config.toml
n_layer = 18
d_mlp = 192
positions = "rope"
rope_base = 10000.0
bias = "none"
tie_embeddings = false
init_std_down = 0.00518
init_out_by_depth = true
beta2 = 0.98
grad_clip = 0.5
decay_shape = "linear"
train_tokens = 199000000
Each number is 50 + 12 x the weight over its row's rms, rounded and kept within 0 to 99. Layers, rows and columns count from 0. The size before them is the row's rms in percent of the matrix's.

# layer 6 MLP up, 192x160, rms 0.152, rows 120-149, columns 0-79
104:42 49 43 67 23 68 41 55 45 48 52 54 48 48 35 32 47 58 42 62 42 58 47 51 59 59 38 55 56 50 44 77 61 46 27 78 56 54 46 32 51 55 48 43 68 62 55 50 43 87 34 45 37 38 68 25 52 44 57 60 55 66 56 41 39 54 55 46 53 61 51 14 63 62 67 46 69 54 50 70
095:43 48 50 30 38 75 37 44 57 45 59 33 38 42 65 46 56 51 57 46 44 24 64 46 30 48 47 68 44 61 45 39 62 38 49 50 52 74 49 56 48 70 51 62 34 58 36 67 75 56 46 56 39 57 33 73 54 38 72 45 26 38 58 37 41 53 68 38 34 37 59 65 55 53 46 46 52 47 68 50
099:60 28 18 54 48 45 57 52 60 42 41 66 62 49 56 59 57 34 45 54 55 60 57 62 55 44 43 46 47 32 54 44 40 60 81 57 58 53 37 59 48 57 56 64 59 72 52 52 39 53 42 56 82 68 56 34 83 63 42 51 57 37 52 60 64 53 51 40 40 68 61 38 57 46 77 35 60 52 35 51
099:42 44 63 32 64 73 56 56 42 63 44 40 43 69 43 49 45 31 41 47 47 48 53 64 59 37 80 57 51 42 40 60 66 37 64 46 42 43 84 42 54 32 39 57 46 32 49 50 56 57 50 45 63 45 47 31 52 40 51 56 80 41 50 52 51 54 52 84 40 59 47 52 47 56 53 29 59 65 42 37
103:45 44 37 40 52 38 54 39 37 61 48 25 41 60 62 51 58 36 67 63 22 42 53 58 37 40 62 54 47 38 69 53 43 44 77 64 57 37 43 69 36 66 52 83 35 41 48 30 52 43 62 78 61 48 43 35 60 42 48 56 76 50 70 41 68 43 60 32 56 63 41 52 52 38 35 50 60 31 35 37
098:46 56 50 35 48 47 39 19 43 60 74 50 38 37 35 46 67 49 64 50 37 69 50 43 38 45 59 23 34 58 31 31 55 53 38 51 50 48 50 48 26 38 40 66 48 49 56 59 54 43 68 64 40 26 67 40 61 57 77 61 53 67 57 66 48 35 52 34 49 62 48 48 56 59 36 48 27 55 36 54
098:40 50 45 50 26 53 36 66 72 73 55 60 66 62 46 57 55 40 42 46 65 59 63 48 32 55 57 47 41 43 43 62 58 49 47 61 66 62 56 63 45 66 41 68 42 40 31 34 44 45 39 47 32 37 50 55 59 14 37 58 49 43 63 59 50 59 57 47 42 53 52 33 57 58 46 59 56 56 44 54
103:20 69 40 61 49 59 34 60 49 63 62 50 76 47 32 20 44 33 54 47 41 45 63 44 38 50 45 74 41 64 40 61 43 36 55 54 53 31 52 55 39 43 41 56 58 42 53 36 61 60 45 55 38 51 60 54 64 46 62 56 66 63 35 50 36 32 49 63 42 55 72 63 52 75 62 46 72 56 55 83
098:49 75 49 44 65 71 46 40 48 69 31 38 55 54 56 76 51 46 40 56 44 40 49 21 72 35 44 63 59 57 52 47 60 60 52 63 48 59 18 47 39 52 50 31 56 41 53 44 45 29 72 46 51 31 30 30 48 53 66 45 49 36 47 58 48 33 46 52 49 40 79 38 70 43 43 51 40 45 51 55
099:59 39 61 49 56 46 51 57 43 23 42 41 50 46 65 62 51 48 60 58 54 42 24 45 66 50 55 65 65 45 36 38 37 54 49 81 53 67 51 57 51 67 64 67 63 48 44 63 47 40 56 39 68 47 34 58 49 37 77 56 69 39 42 70 54 44 54 21 50 27 41 36 44 49 55 52 60 54 46 25
097:78 61 72 54 44 54 54 29 56 78 24 40 38 44 64 49 54 54 42 49 52 54 59 39 49 67 28 47 51 44 44 51 66 60 56 73 50 20 44 53 49 61 54 52 48 57 71 61 55 61 47 55 45 78 55 53 49 31 51 52 33 41 51 46 48 30 52 43 57 58 36 66 31 40 34 35 47 65 63 57
096:47 37 51 63 40 56 58 45 58 55 65 41 64 55 43 44 53 45 51 42 60 84 33 52 69 51 60 37 76 58 58 46 38 47 19 50 53 63 51 45 73 56 44 49 78 46 38 54 39 31 38 50 32 53 69 59 44 45 52 64 52 65 69 44 50 61 61 54 57 52 56 33 66 50 46 67 25 57 54 71
103:56 50 51 66 60 32 53 52 45 35 48 64 57 52 56 66 40 43 28 71 29 58 68 59 64 29 40 51 60 36 40 63 52 51 41 46 50 48 41 52 53 50 44 46 60 47 40 58 53 45 58 58 71 43 69 68 55 65 69 43 69 54 40 50 68 29 55 48 66 41 42 35 50 65 45 37 62 53 36 28
103:20 62 60 55 46 61 68 53 35 63 54 62 46 31 70 43 55 39 30 41 36 48 28 44 61 56 67 60 30 36 47 50 56 75 41 62 61 72 54 51 63 45 50 64 61 44 80 62 39 38 52 44 36 44 62 38 49 80 46 58 42 50 63 45 48 55 48 53 47 38 47 63 62 64 31 63 54 50 59 40
105:44 55 40 43 63 51 56 50 65 40 50 52 49 49 62 41 48 55 50 76 49 31 51 37 65 39 62 51 56 52 51 46 41 66 59 37 43 37 52 70 44 40 58 39 31 31 46 53 57 41 41 39 41 52 31 68 53 74 51 39 38 32 51 33 43 56 80 48 42 31 50 51 54 47 56 58 57 16 65 40
102:45 73 50 26 41 76 67 56 39 29 47 49 34 30 64 75 46 49 58 18 51 35 57 48 42 52 43 60 34 59 33 54 44 61 64 67 45 40 64 53 59 51 58 66 35 32 44 47 44 47 57 47 61 43 34 54 72 38 61 47 43 28 49 51 34 49 75 82 48 57 44 45 47 45 51 56 32 57 44 53
104:49 44 56 45 68 38 37 46 36 45 29 32 52 43 66 33 46 54 49 35 55 71 52 66 30 45 52 46 52 55 74 55 52 63 43 37 49 54 50 66 70 29 53 42 50 36 74 66 52 41 64 54 43 49 52 47 37 58 39 28 70 68 45 56 56 40 48 56 57 49 44 65 56 52 50 20 67 83 32 57
098:48 59 45 45 50 48 56 55 68 49 16 49 43 49 48 59 48 66 57 40 59 48 49 46 45 35 53 43 66 41 40 26 45 52 58 38 56 39 55 69 81 38 52 62 32 56 61 47 58 18 64 65 42 62 54 38 48 63 51 66 51 36 35 44 43 45 62 58 67 36 56 33 56 37 47 61 49 52 38 25
097:42 37 43 44 57 62 36 55 56 58 59 52 38 50 51 61 41 54 35 70 41 41 51 35 65 60 58 56 55 58 26 40 43 58 56 74 56 38 51 53 44 36 35 35 77 56 42 24 47 58 33 29 42 53 44 47 47 27 76 68 65 54 54 41 53 55 49 64 32 40 52 27 50 41 35 29 53 47 57 55
105:56 50 30 58 41 50 51 56 42 45 38 59 62 54 41 48 58 52 39 42 40 34 45 44 58 48 55 44 38 78 51 61 36 27 51 37 66 50 53 62 48 42 83 70 58 51 46 60 51 52 49 36 33 59 53 46 64 32 53 35 57 59 71 53 48 44 33 36 60 64 60 48 82 48 52 29 40 58 74 61
097:62 50 21 55 50 50 57 48 48 45 39 57 64 45 39 45 41 60 67 41 35 40 66 39 38 59 59 55 46 58 44 41 46 54 50 54 47 32 45 54 28 62 73 40 53 48 27 38 59 63 47 57 49 40 60 71 74 46 61 26 41 45 29 75 61 70 63 49 54 58 47 51 57 48 53 49 56 25 43 47
096:42 66 49 51 69 74 43 57 56 60 41 33 56 56 54 45 32 53 39 53 43 77 48 75 53 56 66 37 44 53 59 48 53 83 33 30 48 73 46 51 61 53 30 50 31 48 47 47 31 57 41 59 78 55 34 64 55 60 44 50 50 53 59 59 52 43 38 39 52 47 58 21 50 55 34 56 62 37 42 51
101:43 49 38 43 27 64 25 34 33 39 65 42 55 75 56 66 46 64 69 54 51 62 40 58 61 50 51 56 36 51 62 46 56 62 40 25 45 58 32 45 53 50 48 73 66 48 42 47 38 50 50 58 54 59 50 38 53 58 54 38 52 45 58 16 43 55 57 89 39 51 46 43 50 49 55 53 50 24 41 47
101:43 63 45 26 28 49 28 49 34 60 33 48 52 44 63 52 56 42 44 57 51 63 62 43 52 31 55 50 53 36 59 19 42 34 56 47 70 53 54 57 19 51 63 61 54 27 46 41 38 55 47 50 35 63 71 63 38 43 51 34 61 37 48 63 26 26 45 68 52 69 58 37 53 69 46 45 54 49 45 44
101:46 64 38 46 48 49 39 26 52 43 49 39 49 35 65 36 54 43 54 44 53 39 52 49 30 36 47 61 73 66 46 27 42 70 46 60 58 54 39 44 44 38 47 47 30 71 55 34 38 52 65 38 59 43 52 37 67 62 54 65 81 38 43 67 58 44 41 54 42 29 58 39 47 42 58 57 74 62 61 88
097:65 43 51 61 42 54 36 28 55 67 38 59 39 42 45 59 67 52 69 40 58 56 38 53 54 73 53 47 47 74 52 33 58 63 57 49 54 49 60 77 57 47 68 37 58 59 55 57 55 57 50 58 55 35 47 61 53 57 31 16 53 41 28 63 67 40 65 53 68 35 41 47 65 67 49 73 30 38 57 34
101:34 45 73 46 50 43 49 67 57 69 38 49 33 52 55 47 49 47 44 59 50 37 59 52 45 38 59 63 52 37 53 63 41 62 48 51 48 47 54 72 45 49 42 48 24 31 54 54 53 49 77 48 67 42 62 40 44 65 19 66 49 50 36 41 66 44 48 40 42 71 49 52 54 53 37 51 55 71 51 35
106:55 36 42 66 28 66 35 57 25 70 45 57 51 63 42 75 57 27 51 47 38 55 41 61 35 24 62 46 48 52 59 68 52 50 52 33 51 43 62 69 59 44 43 60 43 37 51 68 52 50 69 65 71 49 41 40 35 42 46 39 41 61 51 53 46 59 47 63 35 57 50 50 55 47 59 29 40 49 67 49
095:40 41 55 40 68 61 70 50 50 33 38 61 42 52 34 23 43 58 64 41 38 61 53 70 50 58 43 46 48 44 61 58 61 47 61 23 56 46 17 59 47 58 50 40 57 46 56 46 48 66 54 45 57 45 40 37 55 65 63 62 28 50 53 48 64 53 48 38 62 39 56 55 66 40 51 21 55 41 38 35
104:39 42 43 57 62 59 28 42 52 44 63 40 46 54 51 42 43 39 36 56 49 66 57 68 52 31 59 41 49 13 43 48 46 58 49 51 54 46 52 50 53 43 47 45 56 36 55 64 44 48 57 53 45 44 49 45 38 48 41 41 51 37 51 54 64 54 39 58 42 60 51 70 31 47 33 65 52 69 54 33
# layer 6 MLP down (transposed), 192x160, rms 0.151, rows 120-148, columns 0-79
100:38 61 39 58 42 48 44 22 18 52 33 46 61 53 63 60 59 81 44 36 55 42 55 69 62 45 49 59 38 49 55 51 62 44 50 41 31 54 64 48 47 34 59 07 39 58 51 67 53 32 44 49 65 49 57 60 45 52 41 56 49 37 63 47 35 40 75 58 30 55 55 75 41 60 40 58 53 57 56 49
095:51 47 50 73 57 44 45 37 65 51 55 47 52 46 54 42 63 52 35 61 47 56 43 61 68 70 64 56 51 55 54 48 43 43 53 54 39 53 57 32 58 41 50 54 62 55 43 40 42 53 46 30 41 57 65 59 57 46 39 54 34 55 41 58 44 65 65 48 38 50 53 35 36 60 40 32 48 34 45 61
098:49 58 74 63 58 31 31 24 38 30 53 54 28 28 60 39 42 55 58 57 48 60 52 41 61 52 50 59 44 31 52 53 55 55 36 79 27 72 48 28 52 52 71 49 38 49 54 58 59 37 53 45 68 51 47 46 37 49 40 49 46 42 47 54 33 41 48 39 41 56 54 41 38 54 66 50 55 58 63 72
101:69 46 59 32 41 46 49 65 60 70 42 60 37 37 37 57 68 56 33 45 64 45 50 54 51 45 31 36 57 19 58 35 56 53 42 63 72 48 48 26 51 50 54 42 68 48 48 34 64 50 60 44 36 52 43 57 38 46 70 52 72 33 43 47 55 48 55 53 55 43 24 63 46 65 63 60 44 39 59 42
099:40 34 78 47 52 59 33 52 41 50 48 50 59 43 49 60 52 49 38 50 27 61 38 35 38 63 61 77 64 25 55 43 44 39 63 36 16 61 61 42 36 50 35 57 32 64 53 44 40 54 34 80 34 33 79 42 51 47 46 73 33 43 61 33 58 62 60 45 48 59 43 48 58 34 44 36 30 53 46 42
100:71 63 39 42 46 72 69 25 24 53 69 50 29 73 50 46 34 39 66 53 53 56 61 29 42 66 51 49 35 45 28 39 33 62 51 67 34 68 26 67 59 66 57 56 43 52 62 63 55 40 53 41 37 47 58 62 41 62 49 40 50 45 50 36 49 58 49 53 46 60 52 51 60 46 34 39 27 63 55 55
097:50 44 26 58 34 61 33 71 45 60 43 65 54 47 67 61 40 59 46 57 31 56 61 39 58 39 50 50 27 63 57 62 51 58 41 37 41 67 43 59 55 53 52 41 70 47 45 76 81 58 56 45 59 32 44 56 46 40 38 55 56 31 30 67 39 49 61 47 53 51 59 53 10 67 33 75 68 66 50 38
103:62 46 54 42 39 32 46 29 37 41 36 35 54 74 59 59 59 52 57 61 48 49 70 43 33 51 52 27 49 56 39 69 60 58 25 29 68 71 50 58 51 40 35 57 51 41 48 62 42 72 52 70 47 41 45 40 42 54 50 65 44 61 48 53 64 69 54 51 36 29 44 71 64 38 47 42 25 40 44 44
101:71 47 48 50 56 42 56 53 49 81 50 51 61 37 29 72 25 42 62 57 55 48 58 45 50 61 38 59 50 41 51 53 56 29 53 28 10 37 53 67 53 75 37 47 67 50 44 35 49 35 42 40 66 27 63 39 54 55 51 55 47 64 46 58 50 30 56 58 48 60 25 60 49 60 57 64 50 82 49 33
100:42 41 27 30 73 33 38 36 33 54 53 54 36 51 54 55 57 60 41 32 45 50 32 50 34 51 48 59 47 65 75 33 72 52 61 46 36 51 54 53 73 37 48 63 53 57 38 62 63 66 26 64 46 41 52 60 43 57 65 53 29 49 60 63 52 59 46 55 37 48 73 42 55 50 51 60 48 39 63 35
096:45 54 51 48 66 55 52 48 32 50 46 47 36 40 32 51 58 41 51 36 68 47 32 44 62 54 29 36 51 57 58 68 52 50 68 58 60 55 51 51 71 46 53 56 35 22 63 46 54 36 44 40 59 62 39 49 60 55 32 38 61 58 62 53 52 49 61 53 41 35 47 57 56 47 29 48 45 74 61 55
101:38 15 54 58 24 58 55 58 60 57 57 44 36 42 46 46 52 58 29 42 53 66 52 48 71 50 85 39 46 39 52 38 45 43 64 44 57 61 64 63 30 31 41 31 60 59 44 39 65 38 52 52 37 50 52 31 53 51 72 68 50 66 46 33 58 60 45 67 56 43 54 49 61 48 55 69 45 58 48 56
105:47 51 58 57 62 60 52 44 47 55 66 59 46 51 43 43 40 58 52 51 65 54 34 60 60 48 47 38 45 56 65 58 52 47 41 33 88 45 62 49 84 47 44 47 76 46 44 84 35 25 49 72 61 65 29 45 56 48 53 55 43 63 61 59 65 55 36 66 65 50 53 59 35 50 62 49 58 45 53 44
103:38 54 57 42 37 56 49 46 49 56 32 71 57 67 45 39 88 33 42 42 37 49 50 38 37 50 72 38 42 59 34 43 43 61 46 63 77 49 35 64 27 49 28 64 44 41 40 60 44 59 76 42 45 60 44 35 49 58 57 49 59 56 34 51 39 50 54 44 21 62 54 65 62 57 73 56 46 68 46 30
104:52 41 29 37 44 49 29 46 42 54 65 50 51 46 55 53 50 52 62 61 48 38 38 50 50 55 39 32 53 73 72 37 53 58 63 52 30 47 53 37 52 30 52 63 64 40 39 45 40 65 34 46 27 59 54 43 41 56 52 56 46 66 36 48 70 55 49 60 31 52 52 28 50 55 53 52 48 31 47 27
101:64 58 60 50 73 51 58 44 62 61 49 53 38 43 24 62 35 51 45 43 57 66 56 42 51 42 36 61 32 42 66 54 61 27 48 58 29 49 41 45 46 49 29 62 58 48 64 33 49 63 44 43 43 31 75 44 36 45 62 54 46 42 46 49 62 43 57 31 70 39 50 64 33 47 50 55 59 42 48 61
101:47 36 35 47 56 58 44 48 49 41 52 67 35 52 47 51 45 50 36 51 36 48 68 51 51 38 51 59 40 63 52 47 42 58 63 43 72 44 71 52 68 65 38 76 41 45 61 53 52 83 52 49 47 69 44 38 56 66 74 47 81 40 33 50 52 47 72 49 49 51 52 37 59 62 50 60 55 34 61 45
098:45 40 51 53 50 27 69 71 44 70 38 52 41 53 67 54 36 75 47 68 54 51 55 46 45 33 53 79 52 44 77 62 38 43 50 59 50 65 31 61 60 45 38 64 50 45 43 41 53 45 66 33 55 50 21 67 34 39 78 44 56 52 35 53 48 45 60 30 63 51 36 57 67 48 39 53 80 46 65 72
097:57 48 70 57 64 56 69 34 53 68 62 43 31 67 24 54 52 79 54 75 47 59 43 49 60 75 33 63 57 44 62 44 68 56 58 39 27 48 61 66 52 38 40 39 30 67 69 50 60 48 37 52 32 46 50 59 54 67 44 59 48 54 60 61 52 48 52 61 47 52 37 39 58 48 43 50 62 40 46 50
104:18 37 43 39 41 50 55 51 44 63 49 59 42 50 55 46 80 59 49 43 38 24 36 52 46 40 51 51 51 81 51 49 49 37 57 40 87 37 63 52 44 39 68 46 73 55 47 45 53 48 59 52 39 50 26 48 39 52 57 43 60 68 68 37 46 55 47 43 62 59 37 36 45 60 67 55 30 50 55 60
103:44 56 39 66 64 52 71 57 51 41 44 59 59 27 45 37 55 74 43 62 39 41 38 46 54 51 48 50 54 45 60 33 65 53 62 30 09 50 59 51 43 67 64 50 38 59 54 57 34 53 57 62 55 51 37 63 62 38 45 38 41 44 43 67 23 56 62 48 57 48 35 47 64 43 54 43 72 40 15 67
098:35 50 53 65 48 59 46 64 49 43 41 60 58 21 68 36 66 66 43 41 43 53 52 36 47 41 52 53 52 63 52 58 67 36 71 45 51 35 64 40 54 26 45 49 53 62 46 47 74 71 51 57 30 51 38 57 48 45 32 40 63 36 35 52 48 46 68 46 42 47 48 44 41 52 60 75 43 31 57 71
098:46 39 61 39 57 55 41 82 38 48 57 23 55 44 47 38 50 46 35 49 63 51 68 44 37 70 56 49 51 64 47 37 56 58 47 75 74 56 45 71 46 57 19 42 30 45 63 50 67 51 62 46 71 42 54 57 75 50 24 40 52 57 54 64 63 47 36 45 64 33 55 52 33 40 31 64 59 50 55 56
101:57 57 47 58 36 30 36 39 55 60 47 62 48 55 43 60 39 33 71 46 58 50 32 53 50 47 49 48 66 51 43 66 65 52 45 46 44 30 32 25 50 51 38 28 48 31 47 36 44 60 49 52 55 78 46 63 34 43 28 63 49 51 30 64 66 37 57 50 69 38 59 64 57 59 58 45 51 53 56 39
101:59 47 36 39 47 52 47 61 53 51 42 50 36 63 58 68 66 58 36 44 48 72 37 46 40 53 38 70 54 41 43 33 54 53 54 44 70 57 54 56 36 45 57 50 62 58 55 57 34 52 42 50 45 51 58 45 67 42 45 32 62 45 49 65 35 58 53 43 51 42 70 52 68 38 38 59 23 68 74 42
098:40 61 50 27 40 38 50 49 26 48 75 36 57 35 59 45 44 70 24 65 51 32 66 48 51 54 35 52 50 45 53 42 42 47 48 57 29 35 40 25 52 40 49 56 57 56 33 40 28 58 59 47 27 58 55 39 49 42 57 56 46 54 43 49 37 39 57 37 55 55 55 64 58 46 87 42 62 62 46 79
100:41 50 50 39 48 56 51 24 48 52 62 48 54 69 66 64 49 73 52 47 63 71 59 40 48 38 39 42 50 44 40 43 28 46 59 48 50 61 54 49 68 49 58 36 46 38 34 71 30 45 57 46 52 55 47 35 61 35 43 44 48 53 31 49 40 41 22 59 53 50 48 59 51 32 44 36 48 59 51 51
103:53 72 91 45 65 64 35 62 47 46 44 47 37 60 49 30 27 58 69 54 41 70 51 53 64 38 62 58 49 36 33 51 45 59 51 52 35 55 35 64 39 57 40 36 33 33 79 53 40 58 70 55 41 58 63 41 39 58 64 46 34 46 48 55 35 49 57 33 31 39 43 48 53 53 82 43 48 18 46 48
095:51 41 54 25 50 36 36 36 29 47 51 46 23 34 60 51 43 77 77 54 67 42 38 47 46 57 58 49 36 40 45 75 53 46 55 48 79 77 54 51 58 50 47 26 51 40 60 39 63 47 55 22 58 42 27 48 46 62 53 45 38 47 58 40 55 69 23 67 59 48 57 77 57 54 40 41 38 39 51 55
# layer 6 MLP gate, 192x160, rms 0.153, rows 121-149, columns 0-79
096:59 42 60 56 61 50 66 52 52 47 56 30 47 67 71 34 74 67 93 52 54 54 72 47 50 23 49 62 60 56 22 38 60 42 42 47 68 35 57 43 37 46 65 45 36 60 47 55 37 57 49 58 36 43 58 54 53 37 57 31 64 51 43 57 36 59 61 68 45 45 43 52 48 37 32 65 38 55 64 53
101:57 69 41 59 78 53 65 36 65 78 53 34 55 68 56 41 39 17 53 72 26 58 58 45 56 29 44 67 39 53 37 43 43 68 49 63 60 63 50 47 37 50 45 58 45 48 40 55 64 57 37 73 41 39 62 54 55 71 47 56 67 45 58 52 45 38 47 50 68 61 54 47 42 43 49 66 71 65 41 56
098:63 60 35 38 40 44 66 67 65 43 58 60 39 42 66 50 64 46 62 46 68 77 48 46 30 84 50 56 41 61 29 46 60 81 64 53 66 36 48 57 63 46 70 54 48 54 40 29 58 53 28 64 53 37 29 50 44 64 41 57 46 47 30 68 40 51 66 34 53 40 37 54 36 62 44 42 59 44 55 29
101:48 25 55 25 47 46 54 58 56 49 41 39 53 53 46 39 68 43 31 54 60 39 53 33 36 82 73 49 39 52 56 27 42 42 49 61 56 28 40 76 46 45 63 51 43 47 48 13 55 48 39 63 45 58 34 41 79 57 50 62 58 56 37 58 62 62 59 37 53 46 34 51 44 45 48 52 40 48 40 52
098:44 68 40 24 34 65 49 52 54 54 65 34 43 37 41 52 54 37 51 40 69 71 38 49 26 47 69 36 40 58 27 45 54 30 38 50 66 38 74 47 48 41 60 39 30 50 46 29 51 65 73 64 46 45 63 44 42 64 55 42 43 46 66 58 39 45 55 42 50 55 57 53 57 48 52 38 55 69 47 46
095:46 48 59 21 65 37 37 65 40 52 53 38 54 68 44 33 53 53 44 56 50 49 42 52 58 20 68 62 65 32 41 54 29 52 35 39 56 58 61 57 54 36 62 60 67 42 39 69 57 71 42 28 34 27 56 40 48 47 50 62 46 50 40 59 61 56 70 53 72 61 91 66 27 61 37 47 49 53 35 44
100:72 53 51 27 19 28 44 43 37 44 45 54 41 43 40 50 55 56 34 45 55 40 74 63 52 54 58 55 54 49 43 65 32 56 40 52 66 49 46 67 61 59 54 47 52 50 49 48 46 86 41 53 57 72 36 40 48 48 51 50 57 44 43 28 56 66 44 44 47 53 49 37 40 49 65 53 50 45 52 53
104:44 68 37 62 38 74 38 58 53 64 40 48 34 55 44 39 65 37 53 38 50 53 43 37 56 58 55 63 43 72 33 48 42 64 45 69 62 62 55 65 78 47 47 59 58 53 50 33 36 54 71 50 65 63 35 44 51 63 49 47 59 55 58 52 43 37 48 47 51 50 61 51 67 48 36 70 19 52 34 63
099:41 69 32 49 45 48 50 46 36 48 43 37 50 51 57 33 37 33 32 44 43 73 59 47 35 62 62 31 57 34 47 69 54 33 38 40 63 53 63 71 77 53 57 40 37 44 28 53 48 49 54 66 63 58 53 52 51 68 63 77 57 45 31 35 80 71 39 64 54 35 51 47 67 48 59 30 60 54 48 52
100:64 46 63 57 54 75 61 40 67 35 52 51 36 41 50 58 52 45 60 50 48 49 49 67 73 57 43 54 59 36 55 49 49 49 44 52 65 62 41 44 44 41 57 34 67 44 46 43 45 44 57 37 34 65 50 45 65 34 55 51 60 43 61 49 25 45 32 68 47 33 83 46 34 47 53 70 57 81 34 56
094:53 59 66 37 29 53 57 70 59 58 50 20 25 62 61 48 69 60 42 24 41 52 48 64 55 54 49 60 44 55 56 62 51 50 70 54 54 54 57 64 42 28 62 45 58 71 58 33 69 68 53 65 44 69 34 63 49 54 53 48 49 44 49 31 41 28 55 53 72 23 44 52 44 42 68 60 45 45 39 47
104:60 50 33 25 58 52 61 42 49 71 47 41 35 56 43 47 59 17 50 48 28 52 51 46 56 69 32 55 39 45 44 48 48 38 77 46 56 51 54 48 36 66 43 43 31 20 28 49 67 30 58 42 34 32 50 45 52 54 43 59 59 17 70 47 62 54 82 47 49 58 73 69 49 43 34 51 67 64 56 43
103:52 51 56 51 54 55 43 51 45 49 53 53 49 52 62 30 81 36 52 36 42 51 58 70 33 43 45 13 47 52 54 45 66 56 39 54 71 33 49 58 47 51 57 55 51 43 56 43 53 39 66 88 54 47 47 29 51 54 54 45 80 54 49 59 63 57 54 69 52 55 49 36 46 31 52 28 55 46 62 31
103:80 66 66 39 72 60 43 52 65 50 56 55 35 42 63 40 50 46 49 38 34 60 50 35 62 53 64 46 42 78 54 52 46 46 48 62 63 58 51 56 51 66 50 50 49 64 64 43 58 28 50 70 26 65 50 43 52 55 58 57 49 19 55 40 49 70 59 66 63 66 47 50 49 53 32 55 47 53 66 54
105:38 78 61 56 21 69 18 39 60 57 66 57 51 57 49 40 56 49 41 57 38 35 52 51 30 42 40 49 51 65 38 47 32 50 41 57 63 69 24 65 41 59 46 43 41 60 34 49 63 53 37 52 38 54 50 48 28 34 29 36 50 43 59 34 52 40 60 39 51 53 52 32 48 57 27 49 63 50 89 55
101:58 65 48 59 28 70 59 40 43 70 43 48 38 55 54 54 52 38 18 49 54 56 40 42 54 59 48 46 55 44 35 56 54 60 48 59 70 55 53 81 62 73 62 50 54 49 44 33 61 61 44 68 50 70 31 55 55 53 46 50 38 44 44 34 57 64 68 56 61 42 36 64 58 53 57 72 46 39 67 37
096:39 78 53 38 73 68 74 55 62 53 43 58 50 47 33 45 56 46 52 45 55 47 26 60 53 68 69 68 75 51 57 57 35 63 58 44 59 38 39 74 63 63 52 28 61 36 50 42 59 44 47 41 79 43 42 49 51 71 59 60 77 54 46 39 65 70 36 49 49 57 42 37 40 44 42 47 63 52 42 45
098:45 65 44 46 58 47 37 58 50 58 58 43 29 60 67 63 51 49 28 42 50 58 49 34 38 51 46 38 46 62 43 30 51 73 35 82 66 33 74 64 59 54 50 22 46 36 57 39 62 49 52 56 56 57 43 58 38 13 48 44 78 30 63 46 60 50 54 53 56 19 42 23 67 50 50 59 76 47 47 48
103:37 39 45 49 23 62 40 38 52 56 53 45 40 60 69 52 59 45 51 54 60 44 55 60 36 47 40 65 59 47 46 57 56 59 60 69 63 58 59 60 60 51 48 67 72 43 56 44 73 52 51 58 57 47 65 60 36 30 64 50 52 30 65 27 45 63 78 54 51 58 48 63 46 54 66 73 45 38 50 60
086:58 47 36 57 47 55 48 30 50 46 36 46 51 60 47 59 53 44 63 38 36 59 76 47 49 58 54 35 49 72 57 58 34 48 51 61 57 43 51 58 45 48 74 56 75 29 34 22 58 43 55 77 57 40 76 51 56 60 54 36 57 37 40 46 70 53 70 36 31 69 87 33 55 54 62 66 51 46 52 60
101:40 42 53 48 58 63 36 64 63 38 57 34 51 50 32 34 53 42 46 66 68 46 46 52 33 55 50 46 84 55 61 55 33 67 38 37 69 55 43 55 50 43 64 48 56 51 71 40 73 63 27 61 47 41 41 70 61 36 57 50 50 73 47 55 40 80 51 39 75 65 68 48 55 67 33 43 54 48 32 43
098:46 44 88 58 42 56 57 62 51 62 37 66 46 52 66 41 81 63 57 56 46 35 42 41 42 80 44 56 56 43 60 61 37 65 59 56 54 48 67 32 46 58 51 40 48 55 49 37 58 46 60 47 77 54 57 54 60 63 64 51 44 40 61 48 40 66 45 34 53 39 60 60 25 47 53 57 48 59 49 62
100:43 64 32 43 36 36 55 57 44 63 46 20 47 49 60 50 52 48 33 60 46 50 44 59 77 49 41 70 43 47 23 38 47 42 52 46 70 36 53 42 33 48 67 58 32 51 23 51 51 64 61 52 40 42 48 46 56 66 34 75 52 50 54 31 64 59 73 31 53 48 36 36 42 60 59 51 34 55 53 51
101:58 41 54 41 43 66 70 38 47 34 66 36 50 67 47 60 60 60 58 26 38 57 34 57 45 47 59 62 44 45 42 51 37 52 67 51 75 48 58 71 49 61 64 37 59 38 48 66 57 67 62 47 61 63 50 57 54 48 51 38 69 52 48 44 77 45 64 20 73 58 50 28 70 41 36 69 44 49 50 34
092:56 49 73 42 31 65 42 50 76 47 27 45 39 47 43 50 64 55 54 33 48 40 75 44 37 59 47 63 59 70 66 45 46 66 54 47 54 61 56 68 52 82 47 55 44 51 58 39 60 38 45 51 65 51 24 56 28 25 35 72 61 46 47 30 52 47 49 75 63 44 65 42 39 67 51 44 38 36 38 59
098:66 58 54 60 43 46 56 46 36 55 36 50 39 44 57 38 58 37 32 44 40 59 68 56 31 53 43 55 53 34 66 52 56 58 48 45 71 53 72 40 47 54 57 40 48 38 69 36 41 31 52 99 41 50 56 61 67 48 43 55 38 43 62 48 67 39 37 25 53 56 56 29 60 43 47 32 63 53 39 61
099:54 57 36 43 60 46 59 75 67 48 46 41 38 56 38 58 64 48 56 55 37 64 46 65 60 52 67 52 82 55 45 32 41 59 54 46 59 52 48 41 72 45 48 33 68 45 37 40 57 61 44 65 31 54 46 62 33 41 54 62 49 64 80 29 53 70 44 48 49 38 67 71 60 66 54 49 69 47 51 42
096:57 70 51 52 28 51 63 57 57 65 35 49 40 64 53 49 61 30 46 49 40 42 51 47 40 46 58 59 46 44 48 62 40 55 60 65 75 62 75 51 55 59 78 42 40 62 58 22 58 58 51 55 53 39 47 71 35 59 61 65 59 58 49 56 48 62 19 51 28 49 46 53 52 25 61 69 39 60 43 64
089:56 51 53 55 56 40 43 36 43 59 62 54 50 36 67 44 44 38 54 42 70 53 69 53 51 31 70 81 59 36 46 61 32 43 74 45 61 65 41 48 63 35 62 33 58 45 47 61 42 35 49 40 60 59 41 19 36 45 59 50 42 38 50 41 48 54 29 53 55 60 61 53 42 47 53 67 57 64 59 37